config = dict(
    n_layer=9,
    n_kv_head=7,
    vocab_size=1008,
    init_std_o=0.0,
    batch_tokens=[32768, 65536],
)
Each number is 128 + 32 x the weight over its row's rms, rounded and kept within 0 to 255. Layers, rows and columns count from 0. Numbers have three digits each. The size before them is the row's rms in percent of the matrix's.

# layer 4 attention output (transposed), 224x224, rms 0.382, rows 87-144, columns 168-223
068:103097130162191124156145121073156078186121134122103142125048103125164138167100109213130086198099093121147125142092174159138112148144161105142106159133145074146160139077
071:143118182119143103114133174131135114122063112142130120131120161120192133102134159133059142181126118147104100132088128144156127184153161110142148202097159096076112151099
066:142112114164095121134116120168203089076159160137073167094089158152142114089138111138066132126116134148172090103178119131138092117189155108112147106094147189115094137170
072:097135152108120067100149108169113125139111126119145072109110121070082121021101187125130125135129098144152112080174177161178144077107153160113179117136102111062122106134
074:129132093105125117138121110109106122192149144146098214102104168141103124130135101115161087102056166112090132149114112074107072198112140136114180182137127096138116088131
077:125124105161127140128101171103140113136156118139151111123128139154145109089171143115137164139077124099132141122188144083172128172113080131157026143116105108112148074152
073:101148060147126096132213105092081152120136072162114117127124150072141143158109161096170163115179168120121102134128152137165160116175156165114122133089142132200061099209
072:163147146197172116118102111156111098187108059163113111093109103091137067065198128115122151099145153126160096127100116162148097130156140128114122172139178152140109153138
077:148098130089156097144110158115155148108149134111067141172090097092174105150172135106118144095136154096086120147118089157096049187074062118113098189145177067126168154123
121:090193154124141101102131138109111141144107097147138154152147188094098138098118104211127117120144085106120182165161124127145150150123122153133100085153102146168084155137
119:149099120110141096116176157129143195139145150154105131086146159137108161088064138088153130097126161117116069145112120150144080146154162102145108171126165137130143122133
118:114139136130105122074102114147147170124125138190146131091141139159137126110148134085157121153118132161134103143178129106207138160133156131169112153105164151124173166099
124:112065137166092088111156119117172148139080154170146130168114197091122134095078096128173076136130200136127116080089109204123126111129075123118162108141157146106161156168
124:159114120126154145122198101168106063081107157116120173122091146147178081156186145170177108152118122211125142143126119134074112149089077177079117136150170158129137102094
123:100129135178109097140093113166091111125170085155136163155165111121146184105167074159135115082156107159134107121154144101133096169136093090158000136128151109143143115081
118:147120111179112159131115110092166089149153081071152164072067127103181133115197127124117125099095125108139112132104148095160112122104120118181186161141187103110150149182
118:156151154138104197116133107154102131150066076106117121199211151145140110184107172112134140114085118171156093108146106143146123162111147162099133106119108059063129174145
124:158137135187134146126184123071143151170157098137143133123127137105130131096098167107063074147157116065137193132139180160129089154149140121180206107126153152103107106066
127:170173144029107101129170156147073138110127100126143111095079113108210137163163154149124144131158102152090171149142090149108124111111113118183106098122092137090089113126
126:115159119118102153102075106127046140100096182177135157156101121114115129100111133118135118130094097117094171092180147145154150114088194089127205119108124105171115131021
122:127101153115128142200092087145139163101147106088104137117096154085188119131179119075160145153122137168199099127227123095073161150148121171110155109128097182129150168068
118:114165110170105140150099110118184115069158048116109069105092117153165129185190171068157158112107149145130166112087131108117157128121147178097156118142128149149117086141
124:157115093102121078135147163128095089186053062100110135167124111156109100098147130138140143158084129122169132074122144164048154108108139165075152105129178102097173104081
119:170146097065125171115106146101093106170157093104103100096154169133075164102096170083167097140126095132160157126141135080118136057154111178065180132121144092124137105166
125:149155148149167122147094086111135078153105110197142163137062098173150112077175164159095094121106096154120077098153132165157076102096103138122171150120135144118114116119
122:120101116124177145103074134169098063143113060126138132168132084128149115147091099106110075141137170154109171114134144148119134144096063135118170128109230188165110144090
119:112099154147130112148084131095133154158090173083129154112064070154156166147111094156102115099087093147158075128116103199114103154151111107187083158112154114133154139136
119:136144124040121127123120136127145121115112102101125154139014143127122135185110138118152131084129101153133159128150091110148100159170170083135130117172118148105132105096
126:147180151131108139126136199155164069090116149119111102124139135136162081128088105134112183110126134128156110102159117074129137188136144126041083111113157144177163149177
121:169105122180136176107105092127127122127121144157119044165103131122068147086122223067082136132116143153135153110175151089077070127136119129113049113125100071099142106111
122:094132132153108204131145170106039163114170177054144132117174163149140140205112159098148123155151186046123060134145148150143113084159083122077134123125189153129068121082
115:137106108115103076145087138121059118147103146154094078118167203160115151152110080064155110163162142135101119159116122225132157109106102161123154135159121138117139121084
115:145091135087112097125037125136151179129130191135121096112149108145116116128107161131148190146149145111101060130087120140136115150162118136130120164105155101134144147100
119:139127126100115122101121114124173040148176155076144110159175170080191108066130157158158101120053116119143068168148133075108201173154104129112111124119135143151115146116
118:094108132079067208147136114106118089160115145181151130132108139097137127130128175116087107095125154127159060118126141158143133152124127182132089148120120143163170099109
125:149071110205065175145135103107104165106130094090116098097156101176124133122153092101124158128147058195116069126155129118123140180151128178108077142121105106160126123081
122:115077147162094075169122157159083150173075110213117092162107089109130141144111115150175143140152157143153091152100114090130173136119166135125167096132123072132128145163
118:099136091154082107148163141114143094116150126115134072148077089142149160156104178143129124150106117128146158149127145170066107145144143166150082153093138132137117178107
125:144105125143115151084119150126171123132137112116096150173121118127073160181122131095120133091180120188124168132184119187166141094138187121119144168122139104091168146077
119:151085139106086064143175113120107101133118122095120106160162175110140132119099101100153146140113141163145165116141139100216110158094116144157155128115162089165120142142
119:118119097106175136106071107188065074105070132113146083165100145193131150127125129122124130116174141126160134124190113117137100137178120059115139098135162097118120062119
128:123140123196133126103109099140089151113106197140097167046139076109191141145114132118079131118094101118105129077215138158128190164104097119130121132089208068153156152169
126:114116110129158097148142128154119206154109089126145112110088096120138141103146144075132122121109143145114123094127111133112199124136174131087142138162153107131063184143
124:153146108102134162159147103148138171117113127099145128160114111105124135129154220066133133165147116124086153107088141141181065147087115172097188141125139158168149100137
133:118119155133154188127096129148173161151100130162115141109184131103127124108092127087153132108136132096119108140118148167104135137107182097136132137132105161122174164111
129:103103119129109146141125091116131156118122137091144116140091132118175126098164156173186169141108078083120181141146163109215165107144107152123078094138117116112145100208
124:192144158126101134135119168102147088113110069175151161155164115067159154093157107132128069154089105165153117100180123116137121118130091225149127128135149166138146129126
127:163143126097198079127115130096157166161174136111130158148075134143090110151127133138144126110140098146148141109101126135130094181147144116125207104124072141145080159127
123:166166140132148142112159113088148111110168130117141115136044069115061159195088117122160081182107139125156064138116120160181150163141160122086101090150096146124137088132
125:150161151097105101117096121165182167161140088084097151075073195112126108113098070088087149117119157159075077077094133162153112128082066140167075113131116136144138111220
119:161158153124161128139101158122043041117133122081123118110109147068159169137124169111120097091160099109152138159107129158075173108163123135173168172080104084150083129189
124:113161110132123116092102128146141141165144130153124091100140153029188109125126155091168138094163129141085109123120107135195166110169160171154106134139144152093148090130
124:115112104182066119108117131164120090155115127085113131065128135191100132122119175121119158116132160124182125097180127076130114158153093159122153120132154081104110173148
126:151151138107134112127097100143184143138104110141126151179102149137137076128136117143101111146130126135134193154123102210079095134160159142110087130130133079139129188094
132:086116147109130141141149195081142120127036127147133114114043175178077127125177151146071131129109149098167045146137112066168140113103142154116095103127128131124133141100
121:098132114152129155109116154155115080138102040139147113072119157135190123129116151161146143128142093073150119151080124167178083149114192165105115121132200084165162114170
126:129097137088112174148168165101090162108097167119129090142138140143182157123150078082128143208111111210123174172094091063129114089165084040133155157130129160123085167110
130:144118136191131098155115142127178193161123155168126133178152119123093092130150159081120105140124123123173134135137110151102190144142104121100119096155096098133057085168
# layer 4 attention value, 224x224, rms 0.287, rows 88-145, columns 168-223
071:136054128128129053184073179114089154117134087111135099158132142132123113166092166121133198154162166132152132128122127119046102125147159174157108184159093178119111175175
070:087143119143097100123152115122106131163156174120159069123190125095123099104159089081126149129137181095199115080155104143160095190146120122148075161114095126139114140081
078:107164153067175119155000108099147116144145139119135094084182134152102156170110080127124105076147111127059126106058086137061119117090139120133125114117104170125161095109
076:171137143118050132083167192203170162163113176173109121072160155114152136146124199097110118120114167110185161154128180136136159145164117107124119158088110085140182110140
071:120114114109133207084118088139158176110121192157142100161064056066181183119125130090249161109122146135155127138144097136066071111077136174158109126082123129076124106135
078:129123166125129141084200119096083093141105088148121134146094068136154115120096118097145144228088097163145126144153142125112120063156165113176093140137112125107102089126
072:141104149156135186027136152176107090126114103136135173150136110155108188098130113194159117147100137156137160081120147107133110174086134138098133131153092120123111112094
076:156128114182116137119118089205156093145142122184147111124078127135115078065110145175139066147084163108192107105130130071129154127113131170094109115126120104110137117060
121:139136119120105081115087162113081073065064117136133180156115153143122147152144158152140173121160076134122183087165185152137119105128092193175123128090144124182132144108
121:067096150128123162170131162115154186166139124160076145099120139142188138111093111078130197090109110161101137105159105100142134110163159131084080134149127153138112081109
121:116092126102137122149130139148117137109115131068145141070187163163084128135123114125151136185119130147128114113154085105107183137171117108202099104124165127086080129125
126:111071145111083150170124199185096158127100129128146104095124131120117182097144116114183167086132143102130097110072136126139061076134091175129103133124131148067158106150
125:078133103116125121095109061117113124119127220123152122134137058141170149167167179131126122080089161149126113093135109118072136119136133104141135089184199130118149129089
123:117141140138159158122161146132075096158129087163117127132127183144166148167114134126121146126179142155092095136109142126140142134132073096161077051136178117152214136103
121:086167142108148142124113121141163126124120141106112165057128113152113066161140141094183168142111096161088118148126087124177161080144113115071229093124128153148121162158
122:114114188084113146097142112159155110133102115121127151155181103167101218105085136140135085157142127131162133101135183137123164162132153146123138115160110118131142149164
126:120097101194123128165111136148122174079124117147146126157102072067088098159102128133135119128165141082143098106178109154131092171116103148160196157145094193090169121120
124:133155170055143107131124197153137165153128151157157153096117153149177075177095184159124072199115123146086103150135147075156128145089114120137128164159135111143123084115
125:150171192136093140092064118147080129076121140154095149166089140094210136096125185183141050136105117108123135170184102143112090113176067130188168114087118150091103146068
122:108137119179130156134129122153161168095108140059169108116119164100158151152120096123155144154146059144157111114177129098079154164129109130136150136097098112138159125160
119:141151101179126160085124096148159192102149123078113178105124144125162119158159127091227134207127083120145145148095097144067120185131172153182154099103191124158124085075
122:189117103101158136143156136112098158108081074125146201152081130154128141067134100088100156175109167086140148132105117157083157138138118157111176115132156163167175140090
120:108135113081118149122151127103090049080134066127134173148153141107044123147109068162125100156125125176108120157128104149113092153089101085124205098107108128094092108117
125:117148136131109112152160114128148104118084113204136102157043086132158130158126133106174110157084093139138169139122174156138117120129139080117146107160147150185177083125
123:186188113124094137089097132145158111137131152106132119138103052118101132134112101125124106116108130179123118096112111087140123115146117153104177086106159189154149144090
121:167086175114177128113135128182149145166078135123076136108110091145055082085152093154103096116110050120113131180121098199117119118150129079110081099142170142162124072170
124:110109147054089083166139143108101096144113132113091092162126121165119133082156156129148132150176128140132127129050123090119213115147144145125206082092107107135168146120
123:178125077126144148183145147137156054079146052117156132085073123132185102107148170153151131154073143134151147099122125119144118127125128167082108111083102179118105184166
118:156145070201098162142108091086105153114126144151129083200116143152115093084160104134168058144108174114112140153165097104114096162110153136112097139161139094118112116172
123:125154072178091211136085067125088138177098154117192131141188164159125152131089128100124127132125115130123098136104087209162128104075100138089162105087146152127114108083
119:039087133103121126110074092132125167080157126135104096120097107063161110083103114162155102140165140135196079120119180132209112127122131140134139083110156190090107127102
119:098094100101141136110116123092112136120112160140124114089156137150167140188140131098121181150110128181166087135164086172127082130166128123103101091089098188127107136057
122:086092172156149192141136162169125029151166179106148147140119161090185120133162163136134107085145137163100088121114149091094159107150093108116122142132097142141173135080
120:121131155121151092109051087136082116075102142153178162156152134120081093142118156128150150136118111102132131134065166083173150147200210120111067115093093126120123129142
123:152130074182170150111148124082131192089183111112071067149200128157129066127162147126155110147095057172119084144124111095174127104093135141134091084158090124123109088143
124:091079133115180099092183166147144133154103110167113128116126133121138137129170086129205156164102209157191092111161117080118109090105123116130152101105122106148108140135
119:162162146128126123103151073147163132100139130119174137050164140134130146154093153156106119111140135103139116111116117108115103102132204189101092110125215114137117167078
125:118145115135113146156079110133108102134165152130090093098144124079148137079123140115152141139162093172121147137234126159123167147112139139092118069110132096134143128081
119:118110107073093122080197167148121119143123140121190128139151158139120155134170163065100130050119149056130158119159110104137140103123162159161202149140119146123102135152
123:151117128120141136145089109073150082045071233190106104166099137193091115104079143114168122123096158123166128137142146118145101127123145147131129090125127137160095155153
128:139121139132172084115159064130121155140130174126067138106171043109165134143100117128082099126080076106095121138164175194158200160173128062127112146148144101136165169186
126:147096152124170165181139086158113174124144119128082114054120125118117097104126139113128141143190138139137124103116174157067122124138132143087139090137146113182100202073
130:098112159156100163161131109157111171124103086097160139175129092084080194106177155116116120161144096198152171127168149133197110134120121190121145180124132141160120131178
129:117164147127083123161143173101202099096073072168086124143157149123072134119128124130140111129129130102146142097122154175084102103168147189148144136124118150082199146086
132:137130131113131172168136140105132148172098107094060137146139114140135105140126130115137186126108119103146147087165138092203128113174104158149111124173104097125120119177
124:158131135129104163100131132163113112154118093118142191134159107083128056104122134169180112137044122129120111097182174076088155154124041144131119117198103168127184153157
129:158158125132170142119119124121123094162168153139126135160112125159134131155120064151178107113105116159166124080096106101164101172116123183167167137142060148156061147157
124:097100152149109101105168067122090074144156117112167128118068099171079103120131123082092084172124097136179079176079127119080146149170132152130137182108107182119101091105
124:113090108078107129158111125175066140145138102065111172074086188153127202117130077112077130180135135137085112150075127136130121143115098139198064090125119141128172089249
117:116204115124146137094080154137143054154152133047113115095177138095183150183118120103070136088117141098111117146125163137096154128153138125158129139137102139133093119124
122:141146124133132121145087068119133117155143092132121102089111219090145163078124113093132145134104130207153124121151148110181114139149136131089136172104151150102197104122
124:208073119144123127063109118121165106114073082067133187055089091188118147130084148179095147133122102168141156130121132106102108126104101126102148125168196047121068119158
127:148156160141079064154184111121208141208111113139156148155101170100160130114121137076084110077104109158147174118107089173101097137178110134103095091145114096148141178081
131:097181118160074171183079116144116131149081123164159140128102157181104121136114160174102101133155133092193103136127129042148114106102168152168132140148148134121127104105
127:132146115133208163132058107127106106116088049130146082078132093069140111097158083153167155134098112093136134138148069181192126109161125161115125165150122138155122129198
125:120117141085149173184159136096137194136090135110169113129105151150170101110120122166091129182145114145112140165139112074104143112141139027128179125129149141116120169142
131:197076122219112114119113162159107172161139198165145115175118133087095080130130098100102118115162158122109138118174157202132159131089117167121123121099107112091106125163
128:076138163123083125115183120090144203137125107145127126097120176126081122120152111084141139204158088143184179117111158144115133076078118111117087137102165120104106107144
# layer 4 attention query, 224x224, rms 0.172, rows 96-159, columns 168-223
010:089125044104158091135098088118113145118113106088160115126092128149149088129148154184107171074106138086133129160117130167133196060171114116063106113155118162194185119103
007:114120087146137136172140084077144167145110125154129084120089133118190100085143139139109182083116114080103143156107115168144200035194099130144132180185101160213143120113
025:172100191121093134114137179101164090112132113156097140121144122079137134073089117067133058169083089155142128104142141108131047198043133106157132129088125104038072137143
031:165152083086129101223154145108118159118116180133076177144109180162150056118108130156135115097117200113133178123132098121157196082200115085119134131173090207147114095129
076:144097217125106158048097197191167116095158120153147108118146080069087163108125101071102124178122110184120093104101139130113057187072180119195148113099141098086095171114
062:207121127098122105162144127061112107128111123125069163140133193147134120157095129155149042117093146109176174082164085106138127107105106116117150164100106153089082082162
090:119076185148089109104112165146180097126163124142132098121184114108119122099112164091098121220068072155100071089131207124134071189086146141153150105091155084112105141117
099:140152099104144184158149114096094174131116146123161106115078118131120088043120126180164146034209152094133199157119080167147175073151115109143140118198150166131220140149
117:144139139139149124158119097077120096131113109069125128153117129130107109141147083104127173089151171082088119138067154131168196105110143135121071143115114176209118102094
118:119144233154133112145118102109154113132083133083114066127154148139171138110160098152132145159110134106125154148176194083140210153131078098126107174161228131141096087171
125:134116113123140105148168103153147139104078106157140232167109136163115121113156125116098122130142123159157137108135159124083126148080074172059130203172168150181136117069
121:181069155160099076122166083116123122128113160093163125099191151139142103173138103129098079112115131130085112162127072157128111117128131126182128159144042107120151108087
012:163123207147085159126123170121138080100117095156128115120172123081118145134107107093121063184109105144125097096123128074152047171074140142157155124076163064076104148142
023:163108220154094161104123179147154076137134110159149113113186126088106166138118098084101092198111090164134108098140167080126040211051149125179143101086153080061105151146
029:152100207153109143080123170130156073140130092147138109116184107080112164129101122073109088184120079143147110122124144109116055198057133126179136106095149069058084171135
046:145099215109109146050105198186163088112145104164136129131161091089111148114110105074115098171120104167142100103109117117104051188060167124176136104096123092061101173124
041:051103116160151156056115099167139103153136109136189094098125101108120168095143117112132180166141061115067074163124137126137132166129129151132122111142175076145162150124
066:157126187110111148083105177206132143047155141158132113129120075051089186175152099078094148123107150199122090129087127159095090133094223117192160101090152098120102171104
080:111103123159152130161168129089162083178093115116134095134173138199173086053088139145150121197133088085149141146148150095164135138154045135089088119118108100101118078128
093:173128167172116130138118160081136106103165131117118151141177149093096123161155132105119098156068140169112110038120134140150078186065133147156149137093186111084136151135
111:116088144106110085100096085080072113092161110128144139141133143128138142130141100124155101130177197187161112102163153134129114152115112144175135190077136083155180116126
120:138141174135105106147136106148213114188070086193075158083163179105125151078140111086146175113097117136132141143121138105180082110110156073148107117091162103142076174111
123:130145199189140136150189107099161055117154130101164106086174041140107115066158134113123107154119152149139092117086108146125117119104137132144155111126119104076133097136
127:114118144142116076147113163116142146099121119128128136127154142186141112214150132099140166078109074068154201147127107100148092111106121101100119122178179151144137089081
127:095171156136120123110119075149100221091147133071153109098187141050121125063094080124118109120087115118144138165138183140124069155146104142117101206093104177139102148106
123:187151153198070118110060103131108138147116136155171154172102123143090174097091085076150092159089070141156156104135110105095177088124166130118103122102122136161127105142
115:116185143164088097163092153170176126115137114177125158112120128093135120067123120118113138109186145139187102153070165127144134177174152073134123125135203180072090127134
117:092209155106178095151139136155154155108149136152114151121123143181119197163173122168132073093097112150199119083117129136172140109090136121178129110133037158079077102089
129:092123124131105127142152150145145184122161118159143157146122087151114130081142098181162167143215116132094118229073071099102133072120156152133120094089164127133199181080
124:189132048169076091115130165136114144131154144169178166059133106159174063025133152140135112158126171197153166086143146168189154144145061150111138108152138128100155128175
124:117137164090157078076137089100130124077081081094120096059125126112102164138157114148127123127146134152128148147138138109159183166148094149119129127099161110119155160170
118:149124149129135079114141131134153107113115094145115101155142150138135120118055188107134077140144192100099129120143212126153174087095136130098070146065179167086179101143
008:090156065107174112157141114110081144122114143092134140163068154153160107091148147167123178056159159096127143177086080195119184069177110128087107110169100156186167098111
018:090145048114153121137139092122085170107115142107129131153075113152142103130140158157126195074150153105107146189114085165124182068174110123080117118188106163195182114110
011:130091217141137125089111162143181106153145118167143140083168128111106159132112114085135103201121109145144108070144186111141089164076123145200158176074135078073090163111
036:154101209136098116101113165149163097134144126158123127105177119078101159114126104088142088193097076172129100072142165125116073178060156140191146131077143090070077148116
053:157108195107099108095112177147171102126139113151137142116161129100095145113112102081129069179107131174142130070148139104112082178094169122178141131066117100064078154129
028:097109192137144154074109110203170071134096118167149102112179117144126160116107127084147158221180097136102103148125199105127105183138123155166146108104161053111070109123
076:134178092074174179146121114143072151109130132110110154190093145125130137168153108152136100030180187132164188145103006137087154094126129106113118160185086157155158127131
093:115103151094127072073149171136201109124141106143121081113165136110127087112095183095078127203071109132113104108120145106149069225117152126093119081108150111074093153146
113:118128113134157122110171164122126119121144137115149166151079123166133143190129153150097052170123123133112078124130082177070153126084114171139159155180076157078126082126
127:096160202122145128132112157077118118080137114076158085187094117110131176155165136137160154180163143080145169162196144062107175143151064151097115152155255160130188111174
128:138143156141132120140152133097152015112139167130124102144133119174172138154165165101149126092126160095201118100129090123197131102149160095161140103158125111083143082176
125:124144113134149124159125134114118126109081118092084136102148146156159116177170124113121159064088148086111186120126126146188182123127083103076091160188127177186067089112
012:160106193141100129128120149126145074140127115173121113114190121096110158131125113089131066199098102152150103078152173091132062188076125119191129137064146104065073140149
016:160101208145094125116111145134160093146132107146126122101183131092107155133119105090130082192086098153134104082146167097141060179086140124181135118042147098054074141142
036:091156052112147137143142095114094174116113146098139121145072126157144112140143151172121174059153155097112146171101084152127195061182119127078113127189118155190189102128
036:090162054129160137139145084114096161124112127100125124150075132139147107151144152172126184068160133096109133178111094157128176070174097133070122139195123164198177104125
041:129094196127116124071104167180161101119148133166133108096179116080086166133124124065128102193099086181113079087128167137120091183079171143187156128077148053087090163120
095:114169042126158155172146081109084150134111134093128126157082127170155110137144151179132170057159148084118154176116103147143183066169088136074111130179121162189185106128
072:143108174115121098076085179159145152084162124155126126109140153071082133178133123095116094134079109210113102064109091159078106149088213120180185133112152102104122176107
090:065140083089185146125159091148110116151063112102140114206122135184156080163090138152120153098166139090143143231119118139075149112170106152044113138163073136183125074111
117:090162138096135105117143156144132213134154120130146092113088123122113131108105144194153113094189139088113155192090073137147171058130166141178111076146098173091183176125
120:142124024132122164148094196124084111152185142157133139187075098165160131151104143145173154199126143164104102088140124151110185085145147149145135078127112102134118130186
131:124113102066168094099146134129124108107118087156105191130112146146099177172155160138160123171158149163117116084144144132146106115092097171123143138062113098148151169122
127:175028088106099182097181147089060118114130146075159065089159094099161062115112158181135127147142151094089178147171109131141089138166088160122162126179122100110200158194
127:150163096129132114089075097142059153102108123128140086103113159098104155126030136102121076127102144144133141051175201170123168107136132137133101142075115152102124116164
125:165149105134133160131109144115119106167070127159117153171098115137116136130110109141154158115105059125136188110083086072131169153148152108092128075152137152113124151163
127:180093137118109109159129108092159071163094081136098130139136165134126073140100140107128145136184213112064128147097177107135194097084141119108075114089213131176170120115
128:157095160173096110141150107125125114127093160114136136191173136203153149153089126123137093163079055126097166125154139087122145110070121132090111136124128120129128079099
121:133133132175115136108117133094145089157211122159177155145116111121107139107149161059139129160100112049134123133175032134111097077116172136140123130134070132184158106107
136:146136115178118139155156128112114095092139138108179124086169051165100063055128120139120102127159170206141132109063116158140164149108109179086148089124174129089152122138
138:106110162111162106138094154087126136173109097107083064095122102167084123230102143166141126116105095125084148080107151173123153127097140082173164061138134106115107110120
124:125131125102114140114132172165190127189124118204124135093047090126118132055134169118109138187134112103139141115157158142079148081108130089122134087183171138099103128150
# layer 4 attention key, 224x224, rms 0.174, rows 96-159, columns 168-223
009:132183096104125172131103129181134110106142114154168090123093144113099087108175062106152150082107070119138164139088117207115094159141126130157139171134115109177127182156
014:108101079108135145078108149160107104113130168161133182137082127104196129072172120170146092111073140103098147105095145111117141164131113090126119148119137133122117084135
016:143136135131154093172124114128146157083158157129139134134178149166133081069137155129140103120152189159161122070159174086151144071141121150135124145161105117171097067162
027:124125110110133089179112072107116117127098159126110117135164182144146077101112118156128085136131162097156159128140195096111158096131069126137097148106070104171093051178
045:157130140150141144100139172106129163155152084104142117119089069094078161154153138111155173136117122157123103117128097172168158105120196141131136119117149140121192185088
041:101134132165107080123137174097105116191126163132106129127067119131119056101087156155112130167159154073125100086146082165150147120122120137145093182211171127085130191102
052:126118080112098112116125108076140134172135120113170124093114151134157102163180146125132118113141058132175142195099134105120140116145163143130132156056106129196107039112
104:110092161088139153135108128153118098117137140149123112129130071146095164043100071170143164112097146102114182117124151104106098122086091101145122127190176144110140145135
122:094157166118110167160145118053144125131118142139150105079157102119136110135130139086181145163075112085068104132136107091142156106130134130124102157123138167204127081123
132:117184192116085148130094148091158105112161139131105113190113129156070058135123130090128130163134205086085152093125146109087173191107101163122116137129178116093101139091
133:183123110098116080101110115113121156079129126144115158110144192147120147044160086151143195143129172087108070154115075126120126134131079141088122209121140108160092082079
126:197089178167117106093175090099092088096147171133100161102151111095129182134062146134099119162123109136129148121158162117190128091121174165132179115101088177145169105089
010:099096073118152164133108140118117146133173143168153159100085099073136084067155121121128131077048141087159150080107167127156181080148129093133116186152143137156133099144
011:180116139161173018170139131113119135111170175142117106122137116118136133136094140124123115149115162128149104067116180073161153136198121157087145137157128190108132117128
020:151164158193114115170167096070119142183095084117137104129140133135105116210141097153163143144136128157117145085128110135166108088099109201102138132086153092126098157131
027:158167157178123132118155120067112125193120066135144087112111110109095194177120108121182142154141129125135165131117139189130114084131134152126138167108151108131124176123
025:150082125113110176122123148171131157051168127116075151127152118123154167143170187122122101094096116177137118144129114107124145150126167095115159090063087171152163115105
051:175127148139153135068112169121117169111182086075125120108103105074102206160182149113142147134089107141128088127114111187155172122130181152132136102098136155107188167070
056:082154109110071112118169126136138082141107171161114157134153138150171078187112133151119069117170081127141127167128155113079116144150163122096129189136054101147061089149
109:160100157162134145140114163171111160098153120117106146160112084116085123197120130167122109129091152150119126059151105140144148154109132117109135111184160154071195198084
124:201110144128110144160139104136118152080107097173165142184112139120118087154084088113152070144170182140144067080154173129127149145092069114145099149077154111147149184155
135:118180163150115054127116088147154123149094125149105168168159108100110100197151112065138127145116157127107098097089147109126133099108185104117134145180104143124132188134
128:105116175166161128163189103080171101123188163073087174132141095161114168082115130157130138137118183117146086056158170131150085151094121115144113122102146100128171130134
137:113118112132098090100121137166108116140116093101117108129168134125151095070186128051133179108139122064165146167086142123178085111134116104156163113182163118131141088108
130:127089130108098182141117084139214190053125130163102121137134108110058160131064087139094126120140130122159153169179116095115120145147073190157096159100125172123076121105
129:125179160113090110133112145162087072083163096133150094115101147172135187202036084110219149104085126114145135117153115167094211081059136118126118095154096139136139050085
129:112124145163142133162086108163108128155103145131126121115160183075127123110169122103073135132081118140156053132085174071111108096128083101104120106105150159152093133202
123:098189166131144121142148079159150150080104155071129197090106121208129162146134075172143151130116159153207101132151142117182076111092106083173113148160139153106104180114
131:179153099121164116150102184160144135139101141100137168161147066130145137089079123146132156196144045087191119174095176110155136085049195117135156114170112156085169201150
131:161144111184106073073165109107132142143151061166204128127135119176130111110098169110123152114110149172140145094122121115098161104217112149137129163161094091104157101180
140:168116127150110136091117088058155123042163145058079082165146160169106113153178142123168112127124136143164190158111154130151198149112121126149102126146146092077152074122
125:091116118053147072091097158149154093111160101091173073148125166127155114071053157145088141151142152104170086085143112149187152129122097074066101062126163163127139078149
008:170147120087132133118113049115150134183187174117140152105155132105137186197127105115116111141166078099165099159081132170103149178140169137089155124108109115133129183130
010:173134116108166120135127158119133148161109186138178152151148138139163117213127095138101142130195105138145164135093064117066116173086148167132157119147111171101151149158
015:106180118132060161121149107095103118140074078144038135120057061118157135197138144153099123110072119099129120140142093189160141125117137114123105108110141102099099125163
020:117168121157084198102111193090108131133137148129095102115090104072137137186158172141102123121097120138119088109118119162151143119122142115119129142117174134124143169143
024:134184128163067184116137153091113148165140130154108113104065111065148136162153135119117133133088125127127105137134110181170159101120143099125136168108173126132141154144
033:155100133156117116088127138124124074156161118098072128139138119154167070236154185143106069095130101105174147177107141089090108183177178139085146070081095134140080117128
058:107164157125126174142113172147111189090122112139148139107069099136102175040098104112192150145086177162095138113143128157191138064113073118170122157125199132105160172100
091:123162070193146115076100131106125122145149148077120147157127150117116106224169207151064095105099096126165116120105141142129173108134179143125125097111142139086161125112
126:172092126162138102113160112085073117149189142111110157093139203135136170083135140176117132127120163112097084127133126175124121140138107178112149144066120108176085074089
135:153126161115090154155045168104152126075165131073094086190117165119082063106151124081134133160140195049133167184118156111130142161081082130114090122167189083090109124093
138:076145179125127116163145134173103060133117159084139152091117144118166104175165142120127129098122178136147115111173142136163091094091139081083124104160170135118136122170
134:114169165114091104102133073066131143122132107144137128103150120160128091153198108087170174124111185092079135120103090097129142109174103155127105195171148142145088079076
007:121118148136155172137111144114183202136188172140181164115192184127126177126174144104147149124159166140153140074168148085140129172147131120116124203156103179126165108123
009:107086145086133124143146125119158174163115141132149169127172114132096140171144146141123181156134191151112110075174178021107120193103158134108108151130101177164147054116
015:118121102107197118145095177188075131130161127109179160159118099133108147134074137141154151122171070115139137180086107179118099153141145155134115114132140147120160211107
015:119129110130162118107073194170108141110165125138163125137107143164137118074132155134149142123126082156089116170101097196115099121152180133156110064072160131109173167092
028:162118158165077141111097191134123155130181130094111107101069067084135116155181157113110118135122102129140105130120095182153132107141156110122121119089151153126193157118
042:073124137077189119144125105166139089119097129165147137162181180176086114085054082117161123150156142137100150152129163082105090146143084129122118125173100083135076112134
051:165110145116149126125091148147120178089186115072145106105075070130137149158176159112123153145117140163133100128118128129180128101115107143121133066139176179109189140103
128:131102095088160092094143060114179087217151163112149115143196154137132118115140145155054148133217110061137115133114168106093123183136145125081142086164050137144099124152
108:118134144120170112107130173155128110127160167053131133093129103156136169087063152180144141190124074112203145178127142122197118082072159106165148093213140202082171168111
130:125192086145123153130093231138083131184134082167210117147089140145167080163098154119156100147127117150109129120124136167063149109148146132131124123121115089117135156159
142:180130093129124095099139145094116153071115121086179150142090155159154116159140131160170103134134155146139118141141092182169120126135128071121111176120126108113127116143
132:174065114148094158089157184098116090139173110136103102141120067099108119152098191152110109123130110134086255127172102123117137141186156186078157153158103109053169112106
140:076095126099118135106101110154104125091162076138201013108118189157115166139065112158146116077099141180125149087162069160108198145154048112142091079083163116131125043121
141:116153160155115146127119140141081073122102144111097114112142127125136153202136117123192163123061098116081157123115103125087188097088145115091131117203089147127131098129
136:156123126125104089112115139112101091160139086151182089162162168079156077125091162072108100178119120090089047053096164118150167110108140083063132090099141160185186123151
138:105181133101073087063150184113121065077145133101138115139086132190159138092074151130163163136135130072134141127133086175161166141093124138104151122137121165122127057062
142:130113124134126108147160135132100106167196098144142162110144122098154166151107142089167124112147125061145120158151162168137098074111190122154124145154115138160144092106
144:125099135139142150159184098091154131084155119110136110120162106195121153071108130155140164148120126160136095064143133114121145158126073143129100107122144098119171092171
147:086121154176129127108165122111101102183174132077098085164142133167111101141165130128140087131135109132127127055088182168158120168126123093191155075130159128123175161092
133:046168114089137083117086184107146118203173091085149100112114133147142127055187119114146153117086146120110140110078108129109094098154173099137122125138144091119137069125